Each number is 200 + 30 x the weight over its row's rms, rounded and kept within 0 to 999. Layers, rows and columns count from 0. The size before them is the row's rms in percent of the matrix's.

# layer 2 MLP up, 512x128, rms 0.143, rows 0-108, columns 64-127
135,216,194,203,240,194,179,159,132,182,156,224,187,193,265,196,155,198,201,254,226,144,164,186,198,195,196,190,226,166,192,197,195,255,128,225,236,193,225,204,270,209,239,205,185,215,196,267,163,224,199,205,157,192,233,210,209,215,174,174,233,205,170,203,215
078,231,215,215,192,214,248,170,205,189,187,181,181,187,226,198,205,174,216,197,158,180,209,227,267,180,201,222,211,184,225,224,232,208,212,177,178,230,159,182,171,211,213,233,275,180,176,309,183,158,181,185,219,253,233,217,226,185,209,197,198,176,263,209,180
082,242,189,233,240,228,178,247,179,220,166,179,236,177,194,168,205,220,205,127,186,167,239,201,191,184,168,146,184,192,177,163,165,222,176,201,170,199,219,266,206,181,158,215,230,235,227,224,146,176,183,212,161,235,201,233,177,194,191,214,209,158,165,264,209
097,208,164,139,174,235,182,230,140,225,227,190,196,177,182,209,196,192,210,164,177,220,224,249,177,272,224,152,206,234,210,206,219,174,184,173,260,192,152,183,234,161,184,237,196,172,217,162,181,211,162,194,185,186,192,215,161,224,168,256,196,206,257,177,229
136,186,167,220,205,138,134,215,229,217,193,205,129,224,204,269,187,213,182,208,225,115,165,189,188,239,213,216,171,151,201,189,222,185,175,216,146,132,234,213,227,191,192,236,198,241,222,202,233,209,210,199,201,231,157,212,234,213,157,195,224,196,239,199,190
119,218,151,187,219,209,166,192,239,189,186,139,189,187,221,216,210,195,253,255,210,193,140,183,253,194,206,234,234,204,175,205,152,208,201,202,229,141,197,205,242,217,210,180,185,159,194,203,166,194,207,236,166,214,194,237,234,199,195,155,231,194,208,181,198
101,250,221,198,185,187,228,167,169,152,176,245,203,189,164,198,227,156,185,217,187,237,158,252,168,213,165,180,169,171,245,183,170,235,268,201,167,199,186,210,188,219,174,188,218,185,189,206,142,142,186,208,175,176,212,167,209,199,205,165,198,240,261,198,213
101,172,192,256,185,161,205,169,217,215,176,164,166,239,234,161,213,209,163,225,208,193,239,209,164,230,179,183,223,165,180,211,143,240,236,244,180,211,229,223,236,233,246,171,225,217,210,174,208,169,183,115,210,166,198,239,149,213,202,212,200,208,217,205,209
099,192,172,210,218,177,196,197,207,199,205,206,159,175,207,245,174,196,209,209,202,174,180,210,190,253,145,211,192,200,186,204,307,217,200,174,168,179,178,175,213,230,177,186,234,224,193,201,141,212,226,162,201,170,248,177,202,222,199,228,222,194,215,163,203
096,226,199,192,233,231,204,156,185,238,204,226,146,189,248,243,215,169,190,184,172,193,190,192,194,197,127,180,253,231,167,247,149,203,242,181,210,198,206,142,234,214,204,206,159,233,184,212,147,145,246,222,181,174,175,228,199,200,178,263,190,233,180,217,205
067,215,220,224,181,221,226,186,264,190,209,175,205,214,240,250,198,209,240,194,200,226,159,247,213,211,176,182,154,197,227,242,209,169,163,202,92,257,141,177,208,140,168,209,177,196,166,259,211,161,214,169,174,211,210,273,192,191,157,222,220,157,185,226,220
099,254,225,217,221,224,216,196,225,224,184,223,149,123,171,198,239,202,151,180,205,179,149,143,199,211,213,211,204,227,160,226,179,198,187,182,149,136,223,163,179,207,199,171,200,216,254,255,210,200,155,195,155,195,187,175,181,245,199,265,191,240,228,189,228
118,199,213,200,200,131,205,214,107,184,179,180,208,189,249,177,231,183,222,219,207,195,197,219,222,242,219,251,233,261,151,184,185,185,188,176,283,220,201,195,187,220,164,195,179,217,146,176,215,207,195,172,193,155,212,153,176,235,178,158,199,202,200,182,201
098,225,221,219,160,205,216,202,153,230,191,175,207,185,267,257,177,187,250,125,155,212,192,169,230,211,229,254,196,161,140,216,230,138,215,231,187,226,168,233,188,213,210,165,191,224,213,221,209,194,196,199,252,154,236,217,160,252,179,184,222,188,213,188,201
082,213,152,188,215,195,183,193,189,236,237,163,163,192,245,190,189,220,225,195,195,207,177,233,207,193,213,200,194,153,199,174,218,229,200,210,162,144,153,213,207,178,182,207,180,204,246,225,171,224,264,160,225,167,164,245,181,207,238,225,217,194,182,154,205
111,248,203,177,168,175,171,202,183,196,221,207,183,212,217,208,244,187,223,232,225,168,177,230,208,230,199,195,197,195,170,217,180,180,172,220,181,185,198,145,160,150,222,198,177,229,211,253,212,163,206,170,234,200,226,255,231,164,226,213,278,277,189,226,210
089,217,143,210,206,204,202,170,191,150,203,230,196,174,219,185,173,153,221,180,209,184,158,171,182,184,198,246,188,163,196,237,199,230,203,186,209,157,183,195,139,217,251,178,198,150,153,161,192,161,261,215,204,224,204,207,217,212,229,157,204,186,189,203,195
101,278,291,194,178,211,198,170,196,185,175,210,216,222,183,189,193,220,236,191,225,149,178,229,231,225,151,243,222,222,205,202,216,215,180,190,220,191,234,177,184,241,195,205,176,204,192,157,223,235,183,247,241,170,159,234,164,229,188,233,198,228,200,181,141
102,228,241,148,214,194,214,155,192,238,177,217,185,152,194,201,222,237,236,195,120,174,200,204,207,209,185,200,180,218,204,141,193,192,226,170,193,209,149,163,187,214,210,202,211,207,269,182,252,203,195,189,250,197,228,234,160,201,276,184,164,217,230,195,179
076,256,280,237,240,236,171,220,230,180,224,226,182,232,210,264,186,202,177,222,215,142,229,206,147,183,208,143,231,233,187,226,178,191,207,194,205,187,206,197,196,193,203,160,206,209,239,173,183,257,149,188,163,214,213,190,205,230,218,190,219,199,236,152,205
089,229,226,244,211,177,173,185,201,189,241,189,144,184,262,201,212,187,159,207,217,201,167,150,183,239,205,211,210,226,187,186,182,161,144,225,131,169,211,141,190,118,183,201,202,179,250,242,220,224,194,220,180,192,194,202,201,232,271,185,181,223,198,184,188
146,220,209,195,175,238,199,219,237,212,202,175,183,199,236,205,166,208,190,178,163,221,181,213,209,203,198,220,183,176,167,180,157,150,286,166,214,133,175,190,256,221,121,175,214,182,174,181,168,226,214,229,211,210,215,213,223,233,249,155,193,183,200,207,267
124,171,241,199,166,211,169,183,251,202,225,164,179,178,243,168,162,220,180,184,262,170,212,163,241,274,204,236,194,197,271,175,137,172,238,189,165,211,186,205,198,168,226,197,180,163,208,196,182,167,133,261,191,195,278,184,251,213,232,193,160,198,175,211,166
117,225,202,129,214,195,224,189,154,206,168,212,224,194,168,183,214,204,202,197,205,158,211,184,171,218,177,206,190,244,162,197,209,246,200,182,242,180,172,199,179,252,236,180,234,205,191,208,212,163,190,219,159,234,228,235,194,136,190,206,212,218,173,226,199
094,186,175,142,207,204,242,175,192,273,200,173,260,233,221,225,228,153,241,214,198,205,186,268,202,217,177,135,210,213,222,174,215,190,135,205,181,140,195,207,227,222,178,180,199,238,210,198,188,161,207,171,195,197,235,198,178,214,162,161,211,229,226,203,177
103,199,234,207,197,176,152,225,216,183,288,158,236,205,204,205,207,194,189,237,210,226,168,179,187,201,203,254,160,155,172,235,256,164,151,198,178,202,224,205,213,214,188,179,232,177,190,185,204,134,209,151,206,205,181,214,185,169,159,116,223,194,219,216,206
096,256,216,194,228,220,193,177,198,245,192,200,193,229,177,154,189,207,181,210,189,214,184,194,262,182,196,233,222,197,204,126,243,197,267,245,171,163,200,162,197,152,190,160,196,180,201,201,203,234,194,191,150,197,191,153,216,169,205,190,192,223,176,286,186
079,218,222,208,163,163,214,248,180,266,217,134,209,186,201,210,234,192,271,160,215,191,208,197,189,186,238,240,190,217,122,160,212,213,160,227,162,179,204,181,205,217,196,157,207,170,223,229,196,184,221,178,215,214,232,231,200,191,175,207,180,168,208,207,214
124,265,218,237,253,182,183,232,177,185,215,251,186,230,218,202,188,147,128,225,204,212,202,225,194,199,193,186,209,168,189,203,232,223,262,184,209,149,239,186,167,220,174,199,217,200,215,207,213,179,206,165,194,208,249,200,125,191,236,199,124,173,231,195,206
083,199,260,221,218,196,216,213,193,194,200,180,186,182,206,153,189,137,178,192,254,162,135,178,191,213,156,191,203,198,226,177,216,241,180,207,193,178,211,217,200,179,204,237,185,258,184,212,206,193,182,158,195,211,181,208,199,216,250,204,244,135,185,212,217
084,202,188,225,133,217,144,274,205,230,184,209,240,152,198,219,201,226,245,211,221,127,199,168,241,190,247,216,196,185,194,211,199,210,183,163,146,151,163,199,230,236,195,211,226,215,202,147,213,241,160,162,188,198,176,240,193,201,149,199,221,238,265,223,168
069,198,182,210,179,170,163,198,220,211,194,177,206,215,208,169,210,128,183,165,234,173,220,167,234,192,183,220,250,208,178,192,203,251,238,191,185,224,211,180,170,212,245,206,200,214,205,182,187,184,217,209,185,141,243,193,181,162,220,178,231,174,188,213,262
103,195,222,180,229,182,191,194,241,262,129,235,210,140,199,208,202,195,149,239,175,213,190,226,212,204,167,232,186,225,185,235,220,223,175,200,182,242,126,203,227,230,243,172,251,186,185,269,197,231,199,168,238,191,232,235,202,200,183,228,185,180,235,100,190
095,179,213,213,229,225,221,186,260,217,192,164,220,168,180,179,194,187,246,212,201,179,183,179,270,220,205,224,172,225,185,184,202,226,187,224,197,227,160,175,226,222,171,208,206,210,202,169,161,227,198,181,165,139,199,159,178,199,243,231,266,143,205,188,202
147,251,216,211,230,215,188,129,195,188,198,180,163,244,205,202,193,166,243,255,206,173,183,174,171,266,250,185,205,176,208,220,220,182,188,187,232,223,238,178,198,201,189,127,167,190,263,178,171,194,183,149,210,190,220,192,214,189,176,232,208,225,232,266,196
109,159,234,161,223,262,173,167,190,143,173,176,215,243,201,179,238,174,158,181,246,191,202,207,218,187,239,230,185,178,214,216,208,228,240,230,207,207,241,169,164,213,232,120,191,167,166,180,184,103,216,195,177,142,232,224,203,172,193,185,196,205,197,207,205
063,216,227,165,254,244,201,234,223,243,232,160,224,207,198,251,213,188,237,236,181,257,191,205,159,226,204,216,206,161,179,138,187,200,163,212,240,181,249,170,249,178,217,176,194,187,208,234,214,163,191,195,211,220,156,167,207,217,209,172,250,189,158,208,252
108,196,237,203,164,186,233,223,215,259,194,178,195,252,215,182,205,249,247,202,202,142,209,185,223,222,212,216,164,170,179,227,164,215,179,220,168,177,219,238,214,123,230,211,152,198,195,216,222,242,134,242,209,202,182,178,200,192,168,239,196,157,160,208,215
098,184,199,210,216,149,229,222,264,206,150,217,191,207,189,204,196,212,258,220,205,178,244,192,207,231,218,206,229,189,151,136,200,195,157,195,206,230,238,197,248,211,247,140,166,177,292,229,207,178,161,220,205,211,151,234,176,230,256,185,141,227,204,183,216
082,188,258,231,178,204,211,167,222,162,176,201,135,208,141,190,205,180,203,157,175,218,255,264,170,174,184,153,174,200,242,139,217,248,196,185,210,225,208,228,158,237,200,185,235,230,197,151,207,174,212,220,205,199,259,153,177,194,201,214,225,202,216,213,238
096,177,177,190,208,233,208,217,234,187,237,143,157,242,215,200,220,253,190,223,239,164,190,139,202,186,212,145,250,200,174,171,161,237,178,228,250,174,214,203,216,196,196,168,132,238,229,189,213,215,207,219,207,207,154,170,197,204,257,257,211,205,225,242,210
071,203,186,254,223,156,204,214,211,242,146,201,215,206,204,151,178,217,181,152,254,179,208,183,199,256,240,194,204,191,191,228,258,151,186,175,148,176,183,203,211,244,147,193,200,180,231,173,248,191,185,171,238,152,180,201,188,119,213,233,210,235,186,177,177
122,203,173,198,219,182,217,197,182,192,264,215,182,213,222,171,193,188,215,153,222,193,167,149,223,203,247,187,233,188,199,171,186,226,123,252,197,175,241,194,196,171,145,142,178,236,223,182,151,198,201,204,207,152,197,224,167,157,206,236,252,151,234,163,218
089,152,169,201,173,209,185,241,229,211,197,142,263,280,179,152,211,193,236,178,203,207,182,217,166,189,223,192,221,231,191,174,175,162,201,234,181,167,225,186,199,182,118,197,223,173,192,190,221,213,175,192,168,178,169,185,228,206,160,122,205,179,207,181,229
091,155,162,180,200,271,182,202,166,237,126,219,176,186,191,146,237,289,196,242,175,248,205,199,164,193,235,197,186,227,178,195,200,176,168,209,183,162,204,192,237,204,208,214,190,235,206,200,234,216,223,163,288,227,196,227,221,258,198,168,206,210,183,214,172
080,209,189,214,262,182,201,148,209,232,235,227,139,212,217,204,246,192,237,214,188,246,235,201,195,241,283,173,206,185,227,191,164,216,181,248,213,219,161,176,234,210,184,188,217,145,172,187,181,183,143,250,169,195,161,220,185,196,216,157,209,235,187,231,223
115,220,198,260,166,167,226,244,159,233,198,166,236,168,185,185,177,217,180,190,174,189,236,180,207,202,209,195,189,193,224,211,179,188,206,149,201,202,161,231,167,157,258,238,232,154,179,170,204,131,181,244,268,201,199,143,178,175,186,207,141,198,178,190,248
116,188,197,194,165,219,226,219,165,190,202,183,226,164,192,202,171,149,229,194,190,216,180,239,153,198,230,155,210,210,229,86,179,163,244,184,229,231,164,200,206,217,199,175,209,185,182,183,220,152,221,195,218,198,217,228,157,209,221,189,189,169,252,231,187
094,180,241,232,186,201,171,211,252,186,202,202,265,217,167,254,233,214,219,155,196,199,171,173,174,181,244,193,198,225,187,151,209,237,226,201,214,176,149,251,187,203,204,198,203,184,235,215,183,184,207,100,202,167,173,194,203,220,252,193,203,114,226,216,183
133,232,185,194,228,232,236,201,245,227,158,239,161,198,284,218,157,199,197,205,166,220,169,169,218,137,182,198,209,207,201,236,284,239,214,150,230,216,171,210,174,191,160,173,201,209,167,200,153,173,223,180,176,199,208,199,221,200,247,196,198,188,231,213,213
101,210,198,188,257,229,239,248,149,190,253,207,197,178,194,173,162,224,211,193,207,193,253,222,169,238,206,193,155,206,186,205,177,192,218,230,159,191,213,153,232,233,159,182,242,196,180,194,195,189,246,210,202,254,224,173,180,222,200,194,170,213,190,195,214
095,197,225,220,169,222,169,192,181,225,225,234,189,205,228,171,193,221,180,202,147,153,169,158,226,195,198,238,178,166,187,218,209,203,263,188,228,204,205,172,266,225,147,217,202,210,204,265,178,198,202,195,170,196,184,175,205,227,197,217,231,153,206,227,217
096,213,223,184,257,195,208,207,186,210,146,188,182,207,185,190,171,254,216,198,241,212,198,155,187,197,181,247,190,205,135,209,194,143,241,230,188,188,180,201,185,264,198,198,225,135,194,124,154,241,220,173,195,175,207,252,248,165,215,208,202,191,197,194,203
080,179,196,202,206,198,168,209,200,182,220,177,232,169,180,207,138,182,206,205,186,231,169,226,179,202,238,186,239,213,187,248,250,182,230,194,175,280,209,203,262,263,231,198,184,195,209,214,191,205,195,185,207,169,129,236,160,186,221,181,149,178,193,213,226
082,228,227,193,179,219,150,272,184,197,242,205,211,218,252,212,163,214,220,151,207,176,224,211,158,200,221,192,202,162,186,211,152,190,197,185,166,187,180,222,140,213,217,193,218,168,226,157,222,192,211,168,212,177,208,168,155,191,192,218,183,182,258,225,209
106,262,221,303,203,177,158,233,220,197,200,196,164,222,192,165,174,256,220,185,148,220,207,253,179,198,189,144,185,192,207,177,145,179,183,203,210,230,199,195,221,226,180,123,186,192,175,229,125,232,204,169,171,236,220,142,185,224,232,215,225,196,157,216,243
099,195,169,154,248,223,204,206,134,242,239,160,206,208,153,208,196,207,172,215,230,237,212,231,194,224,169,158,160,201,185,188,200,176,231,183,192,226,144,225,173,175,168,219,220,193,192,172,240,196,242,187,188,166,206,210,191,214,169,190,162,234,200,215,190
103,161,197,187,233,231,241,168,222,205,159,273,205,198,199,249,245,190,188,226,218,235,155,171,206,205,232,188,192,172,221,171,213,190,183,197,169,204,126,159,138,183,213,215,181,214,166,175,229,155,236,186,235,213,147,199,221,192,221,208,239,242,204,251,167
092,209,189,196,140,177,210,173,194,268,177,175,235,143,241,183,187,178,167,162,166,207,200,246,180,274,205,251,154,198,184,212,159,204,228,218,198,181,226,256,228,239,157,204,200,189,216,172,215,202,174,181,231,177,187,227,179,188,259,189,198,212,150,222,188
080,190,200,190,222,185,238,200,167,231,201,243,221,206,194,214,235,240,209,242,161,198,273,197,186,175,178,162,200,207,226,177,231,156,158,159,207,171,233,220,167,250,262,174,205,244,230,223,214,199,200,148,198,248,236,193,177,183,180,191,203,261,177,184,240
127,177,245,191,191,213,223,192,181,158,198,212,222,201,206,165,221,227,232,189,239,223,232,237,190,168,224,186,206,173,246,199,218,183,168,210,207,266,190,188,184,171,229,198,226,236,203,213,196,184,175,194,202,174,213,224,186,208,179,192,159,184,189,257,161
092,223,192,231,200,270,136,193,190,194,224,156,179,192,248,201,187,250,231,191,169,282,134,217,229,176,216,205,171,160,171,185,203,181,249,181,169,193,150,214,180,189,240,199,225,243,196,200,177,170,218,222,232,222,172,191,150,227,210,157,180,155,215,203,213
113,185,141,169,173,199,238,136,249,170,145,207,173,187,165,210,234,159,207,214,178,180,174,252,229,228,221,209,169,147,208,162,239,174,236,207,192,231,182,183,172,217,183,233,152,196,175,213,213,213,223,202,232,190,202,183,185,240,204,169,214,172,169,267,215
112,151,234,180,211,165,185,160,220,180,176,173,189,252,239,229,217,181,198,151,180,201,183,210,196,151,231,247,238,165,216,204,182,187,169,168,226,119,203,184,232,223,174,185,200,201,187,177,186,212,227,201,229,206,252,185,226,242,200,185,214,191,228,242,245
113,242,234,200,239,150,176,203,226,212,216,144,164,205,197,170,233,166,259,249,167,163,198,204,218,231,198,188,209,207,193,141,149,227,191,233,156,167,197,172,258,201,144,156,221,177,276,213,188,207,221,203,198,260,227,192,220,218,191,190,202,183,224,186,236
091,255,174,236,228,152,203,151,235,216,230,157,175,205,165,185,229,149,184,203,242,143,200,193,177,221,206,218,181,220,173,186,169,192,223,260,141,169,173,206,224,255,193,169,205,184,188,175,176,235,173,189,157,195,223,199,213,185,240,164,161,183,164,210,194
113,232,243,201,198,211,265,153,175,213,237,215,196,214,208,179,181,156,212,232,180,202,216,179,196,257,213,180,234,156,197,167,224,174,231,257,208,239,190,201,253,204,198,256,200,187,208,191,221,175,185,167,198,191,196,150,166,185,167,175,164,160,207,288,194
122,182,186,207,174,220,245,204,214,156,164,206,200,192,166,241,222,206,233,280,178,183,160,215,190,253,191,198,232,201,198,194,213,185,206,201,206,190,215,177,157,196,265,181,223,158,248,257,175,160,184,208,169,214,199,197,199,211,209,256,226,200,242,216,153
106,180,182,147,204,212,177,182,233,251,192,238,206,189,228,159,243,199,240,205,206,214,153,194,236,245,212,143,238,159,239,174,223,204,176,228,222,169,149,190,209,183,225,208,275,186,210,197,239,210,151,204,215,193,235,201,159,161,208,175,204,158,201,226,176
122,186,256,222,255,196,166,166,258,245,165,186,259,218,174,168,144,243,221,264,199,188,201,180,248,175,197,184,227,241,173,217,155,192,204,158,238,191,151,165,186,178,192,211,206,254,213,223,215,159,188,238,232,237,218,209,183,206,231,206,131,247,212,201,227
094,233,171,197,181,211,132,216,203,159,149,193,221,233,225,226,187,196,214,221,176,205,176,192,239,270,166,136,221,210,225,244,161,207,191,201,181,227,148,172,207,178,203,180,184,239,199,232,234,208,166,204,143,196,226,234,205,218,198,159,228,200,246,201,203
096,193,220,182,258,185,211,184,194,191,220,193,237,140,261,236,187,155,253,215,186,241,224,187,212,198,241,158,164,210,199,223,198,199,231,242,207,193,164,281,203,218,182,174,231,253,199,170,175,238,175,240,143,213,235,196,204,174,199,190,198,219,163,264,216
111,231,134,177,214,166,205,187,194,174,185,214,176,259,212,202,226,170,190,136,175,226,211,192,222,189,155,153,161,182,203,269,211,203,202,183,198,163,155,231,224,159,206,198,192,240,234,204,201,186,180,198,185,213,223,224,192,186,240,180,158,273,231,169,233
083,158,216,172,176,196,213,230,205,205,166,228,219,199,240,182,166,222,264,176,203,203,228,230,188,241,197,234,205,194,209,173,226,157,216,166,220,249,220,209,163,219,242,216,165,225,171,251,176,166,175,205,218,218,233,258,222,205,232,186,209,219,230,202,194
075,169,204,147,183,198,228,225,197,201,191,189,202,225,205,171,184,187,163,173,245,197,221,222,213,219,159,226,160,193,187,193,235,254,193,189,224,198,183,253,200,198,196,176,238,194,250,154,157,124,207,195,218,211,206,174,201,223,134,134,192,155,237,229,177
100,211,189,206,229,206,172,220,244,154,145,214,233,224,201,181,219,240,204,223,196,218,234,226,187,204,191,257,123,198,202,205,100,238,214,229,214,187,212,191,200,233,223,263,150,203,181,175,235,177,149,184,214,168,190,198,176,172,219,166,198,179,156,231,162
094,211,210,190,204,160,202,237,206,223,219,229,208,196,192,215,217,208,213,159,208,161,214,161,219,192,230,190,117,194,220,252,212,162,157,215,153,178,211,203,197,171,217,148,189,228,263,171,236,217,157,192,176,263,201,247,221,141,167,192,188,229,199,201,206
090,213,198,216,214,237,180,214,199,173,201,236,210,202,207,197,203,162,189,213,187,231,220,167,223,226,189,167,182,271,175,216,202,146,181,233,187,227,205,170,175,227,223,265,226,224,286,188,186,163,188,218,179,220,169,235,151,174,179,172,174,211,197,175,179
104,190,197,143,206,149,204,204,190,239,193,218,198,180,185,181,230,171,171,210,202,171,225,178,170,173,195,232,234,190,211,216,176,195,175,267,208,178,228,180,282,221,172,152,187,203,219,179,208,237,209,185,210,189,206,205,156,223,177,216,180,168,235,141,254
121,181,214,258,187,164,176,215,193,190,167,173,201,210,189,172,169,214,220,260,201,262,238,151,257,182,216,204,184,221,148,193,173,225,230,169,216,216,159,171,221,262,203,237,248,140,192,206,257,238,175,187,244,164,255,182,195,141,173,222,147,173,252,213,249
082,184,176,235,158,208,163,248,182,206,181,244,219,231,175,219,205,184,202,184,191,195,165,205,158,215,166,168,200,166,186,200,210,205,218,169,156,216,159,210,199,209,170,161,202,233,203,240,184,145,186,231,214,134,217,119,185,197,233,199,237,207,210,232,250
103,227,217,187,218,254,198,194,157,156,234,216,178,171,217,226,217,185,143,238,166,136,203,181,197,231,246,194,200,239,244,151,217,172,235,194,176,210,188,187,181,163,188,172,179,188,157,266,172,266,185,164,191,200,221,161,193,268,225,218,209,164,223,250,229
102,196,216,187,205,173,248,200,145,213,187,201,253,225,213,173,200,173,218,209,194,170,202,237,164,133,171,184,161,200,179,228,241,207,222,286,252,216,180,188,213,272,185,215,193,148,188,188,205,190,148,169,227,188,186,211,233,210,181,230,211,198,244,175,175
153,194,164,221,214,216,221,185,186,184,159,174,205,130,215,169,235,190,220,212,209,166,125,213,282,167,195,250,158,164,178,189,175,225,232,171,228,197,224,241,196,223,187,184,199,182,192,203,217,169,218,190,243,222,222,156,158,208,192,217,189,185,207,249,260
103,252,171,191,222,163,170,183,262,196,200,215,238,228,183,214,183,126,271,222,178,218,202,195,142,189,182,199,314,190,199,152,161,208,235,198,197,198,167,179,182,239,227,171,211,239,207,189,173,163,188,219,217,193,219,211,182,141,140,203,197,204,190,238,213
112,183,211,200,214,143,219,192,220,198,220,224,248,186,181,182,168,185,190,190,148,213,200,232,208,206,190,238,163,108,184,189,209,179,220,217,205,170,194,173,207,192,188,224,199,279,178,194,171,274,159,183,226,161,173,201,221,227,176,142,201,151,171,215,174
097,201,175,167,191,204,215,159,205,177,156,223,211,227,218,152,236,209,223,211,221,238,194,261,201,180,211,173,196,258,222,150,215,227,188,161,195,247,203,213,162,224,290,172,216,184,208,189,171,152,198,204,211,148,189,213,250,195,216,120,192,213,223,218,236
095,211,173,179,171,200,235,228,230,198,154,221,196,182,222,184,218,183,203,162,129,230,236,223,212,214,149,146,167,207,203,188,231,228,226,168,227,141,204,196,254,159,191,200,220,204,183,124,201,173,174,227,234,185,204,258,194,238,188,140,258,180,197,233,188
110,215,207,218,167,190,204,180,179,196,204,184,204,240,186,221,155,253,241,219,232,161,238,191,178,209,244,239,138,186,184,174,197,177,242,164,185,188,250,194,206,224,192,169,147,174,194,152,209,212,197,220,147,195,258,288,179,227,202,178,218,185,196,155,205
087,177,161,183,212,223,240,249,237,152,166,169,210,191,112,189,188,211,193,207,241,184,225,191,213,178,142,189,218,240,196,226,212,205,174,253,245,230,225,217,197,206,251,199,200,199,207,198,132,221,183,184,173,176,190,204,217,218,217,202,196,199,248,201,193
082,238,232,195,224,225,218,222,193,169,210,234,189,172,199,228,200,259,177,197,222,203,135,145,149,244,225,212,166,214,202,186,224,225,182,234,196,132,193,214,174,185,177,219,193,216,209,164,179,199,173,189,149,246,229,253,183,227,176,230,220,210,167,186,173
108,215,205,174,231,220,163,143,181,210,213,202,211,242,198,200,180,237,237,229,200,187,184,222,229,219,160,198,192,228,173,216,224,152,172,210,203,199,210,145,200,189,187,198,213,210,235,185,202,209,233,187,188,234,183,265,231,200,283,262,215,205,243,179,207
076,194,206,225,231,239,252,187,203,176,196,254,142,205,182,176,200,128,212,207,173,207,214,228,216,203,240,188,164,223,264,182,180,237,215,187,189,200,184,248,174,166,135,215,207,210,206,224,195,156,223,231,181,153,241,193,221,221,222,236,161,178,208,258,233
113,161,219,175,267,225,152,203,176,236,211,190,189,207,174,147,171,227,161,202,204,221,141,212,216,224,192,224,196,196,175,203,215,239,260,204,210,146,142,246,203,205,235,202,220,220,196,155,226,139,195,179,197,203,226,218,228,203,158,218,177,213,210,217,106
107,203,202,222,219,203,159,213,209,230,193,175,191,252,185,178,243,159,186,171,185,239,230,250,133,219,245,175,200,156,172,229,238,158,184,191,189,177,170,180,191,215,162,164,194,181,190,195,233,219,214,162,215,183,268,229,172,224,216,144,157,255,140,240,243
090,228,252,183,204,258,214,177,186,191,198,205,194,271,194,175,185,185,208,219,209,151,214,259,209,186,177,184,227,192,190,221,140,224,234,243,237,178,213,225,191,217,302,203,171,224,189,207,187,210,201,205,116,184,289,234,210,141,234,212,166,182,230,221,245
095,199,211,210,211,210,204,221,210,222,184,263,193,209,234,225,170,253,204,210,205,208,202,255,197,182,200,209,140,171,181,169,194,203,236,199,185,162,209,234,170,222,206,185,205,191,159,212,184,188,179,194,193,184,226,206,177,263,232,167,235,174,221,229,179
099,193,175,225,211,185,187,238,214,169,130,209,191,226,235,184,185,222,191,188,171,155,237,224,153,221,168,191,182,165,246,183,192,241,187,194,184,195,143,219,210,236,148,196,158,214,226,185,172,132,219,209,162,167,230,234,176,150,178,145,207,206,275,161,172
132,224,246,181,171,204,173,206,134,173,238,201,231,178,149,201,235,189,223,280,195,207,176,201,181,250,203,221,197,182,220,156,170,230,235,138,228,220,188,175,190,233,168,211,227,226,204,226,238,181,196,207,216,203,170,226,178,215,220,214,192,178,204,233,253
070,198,222,274,178,213,230,221,182,259,158,177,201,230,158,215,201,283,226,157,192,189,190,163,126,231,253,207,160,198,165,235,198,232,181,214,197,148,190,271,192,212,226,217,220,210,203,179,229,201,223,167,203,236,191,195,191,249,141,190,207,191,194,242,184
104,226,196,215,193,209,192,189,223,246,213,232,172,195,209,207,234,210,212,208,213,180,172,173,230,175,250,206,218,232,257,200,190,209,189,232,170,180,218,224,173,209,258,196,202,221,238,201,242,214,138,131,192,211,173,173,185,220,226,211,199,141,162,179,177
096,194,170,200,228,203,217,202,204,227,202,168,175,112,248,195,221,157,221,241,274,148,201,194,232,208,175,204,180,191,207,201,216,195,209,250,206,202,247,163,234,269,230,229,141,191,180,156,244,207,200,195,223,195,142,219,189,185,224,209,213,181,216,248,205
104,166,220,234,168,202,191,184,205,149,205,237,169,195,159,186,199,233,197,203,237,174,187,174,213,202,164,242,180,219,144,244,195,259,219,213,260,154,165,202,218,219,218,177,164,218,188,223,203,210,229,161,193,181,149,241,164,194,184,220,231,228,171,161,166
097,152,199,236,205,168,188,202,213,188,240,194,184,220,223,201,210,191,202,205,218,182,234,155,199,175,230,142,229,212,221,169,241,231,216,255,184,182,223,232,207,197,241,168,145,226,227,215,193,162,190,208,214,132,208,155,193,161,196,132,141,154,257,249,211
088,246,265,184,168,234,212,166,166,208,182,265,171,178,190,148,210,269,174,167,172,235,197,133,200,216,201,227,230,192,188,238,211,168,182,202,159,216,202,150,250,196,163,164,140,180,182,211,220,176,172,206,241,200,181,193,179,196,190,227,235,243,189,209,147
078,208,243,171,250,203,191,211,208,204,169,233,182,231,215,236,184,221,214,147,160,176,200,227,164,194,183,187,166,182,233,172,168,258,178,182,234,177,147,188,174,238,189,221,199,171,180,243,192,160,278,236,245,214,168,199,185,203,168,261,187,191,246,191,219
099,191,253,236,204,176,219,213,213,229,196,229,208,225,200,209,169,209,204,203,216,222,134,133,184,207,155,173,196,166,197,159,147,204,160,175,166,154,228,128,194,205,204,200,213,268,204,218,210,173,201,194,202,213,194,291,199,238,169,219,203,220,225,205,213
104,181,254,194,201,141,145,196,190,170,180,183,194,191,199,248,233,203,199,185,158,182,166,179,199,194,239,224,180,210,258,158,212,215,154,214,191,167,213,176,197,202,180,247,139,201,257,195,223,207,186,226,194,244,250,210,206,191,218,178,218,180,216,229,252
111,164,204,212,186,266,239,158,182,121,198,205,206,242,198,221,204,193,222,210,191,195,201,205,214,149,201,174,228,155,216,215,175,162,192,222,161,247,210,218,158,163,214,156,227,211,219,259,222,219,166,182,249,171,205,241,224,222,177,219,266,180,164,181,202